config.toml
n_layer = 11
d_model = 384
n_head = 2
n_kv_head = 2
head_dim = 128
d_mlp = 1344
vocab_size = 2474
activation = "squared_relu"
norm = "rmsnorm"
norm_place = "pre"
norm_eps = 1e-05
positions = "rope"
rope_base = 10000.0
rope_fraction = 0.5
qk_norm = false
attn_scale = 0.0884
bias = "none"
tie_embeddings = false
parallel_block = false
extras = ["some layers without attention", "local attention windows", "paired heads", "shifted keys", "gated attention", "exclusive self-attention", "capped logits"]
init = "trunc"
init_std_qkv = 0.0362
init_std_o = 0.0443
init_std_up = 0.0362
init_std_down = 0.0
optimizer = "muon_variant"
lr = 0.00531
lr_mult_down = 3.0
beta1 = 0.93
lr_head = 0.00562
grad_clip = 0.5
warmup_steps = 200
schedule = "wsd"
decay_fraction = 1.0
decay_shape = "pow"
final_lr_fraction = 0.0
batch_tokens = [65536, 131072, 262144]
seq_len = 256
doc_mask = true
train_tokens = 766200000
steps = 5280
dataset = "wikipedia_en"
Each number is 50 + 15 x the weight over its row's rms, rounded and kept within 0 to 99. Layers, rows and columns count from 0. The size before them is the row's rms in percent of the matrix's.

# up: layer 5 MLP up, 1344x384, rms 0.0686, rows 1340-1343, columns 32-63
# down: layer 5 MLP down (transposed), 1344x384, rms 0.054, rows 1340-1343, columns 32-63
up1340 096:53 37 49 55 59 62 55 60 49 43 63 47 39 74 59 71 51 36 40 43 21 24 23 57 69 54 63 64 30 76 36 61
down1340 092:36 56 35 50 61 49 59 34 63 47 39 39 40 38 31 79 64 29 51 48 49 48 57 46 48 56 51 32 52 35 58 54
up1341 098:65 39 47 32 36 54 41 34 65 34 40 67 68 59 64 45 54 37 62 50 53 64 63 52 41 33 69 36 40 67 12 84
down1341 109:56 40 22 64 43 59 30 55 13 34 35 56 88 54 49 35 35 39 33 41 49 44 70 45 38 58 51 87 40 62 58 57
up1342 099:51 72 56 58 38 48 08 44 53 40 58 71 51 96 45 44 41 54 57 42 40 38 24 56 29 39 44 40 24 32 32 46
down1342 100:34 55 36 31 55 56 58 20 69 49 63 35 73 45 20 62 58 53 60 22 52 47 59 21 30 25 57 19 21 55 65 53
up1343 107:41 73 52 66 53 38 32 63 50 55 46 48 19 47 43 53 57 39 59 21 47 56 38 65 56 75 50 61 49 45 47 34
down1343 132:49 38 38 57 57 43 40 62 31 70 65 90 63 66 31 27 43 25 54 49 41 62 56 39 61 49 67 39 54 34 73 57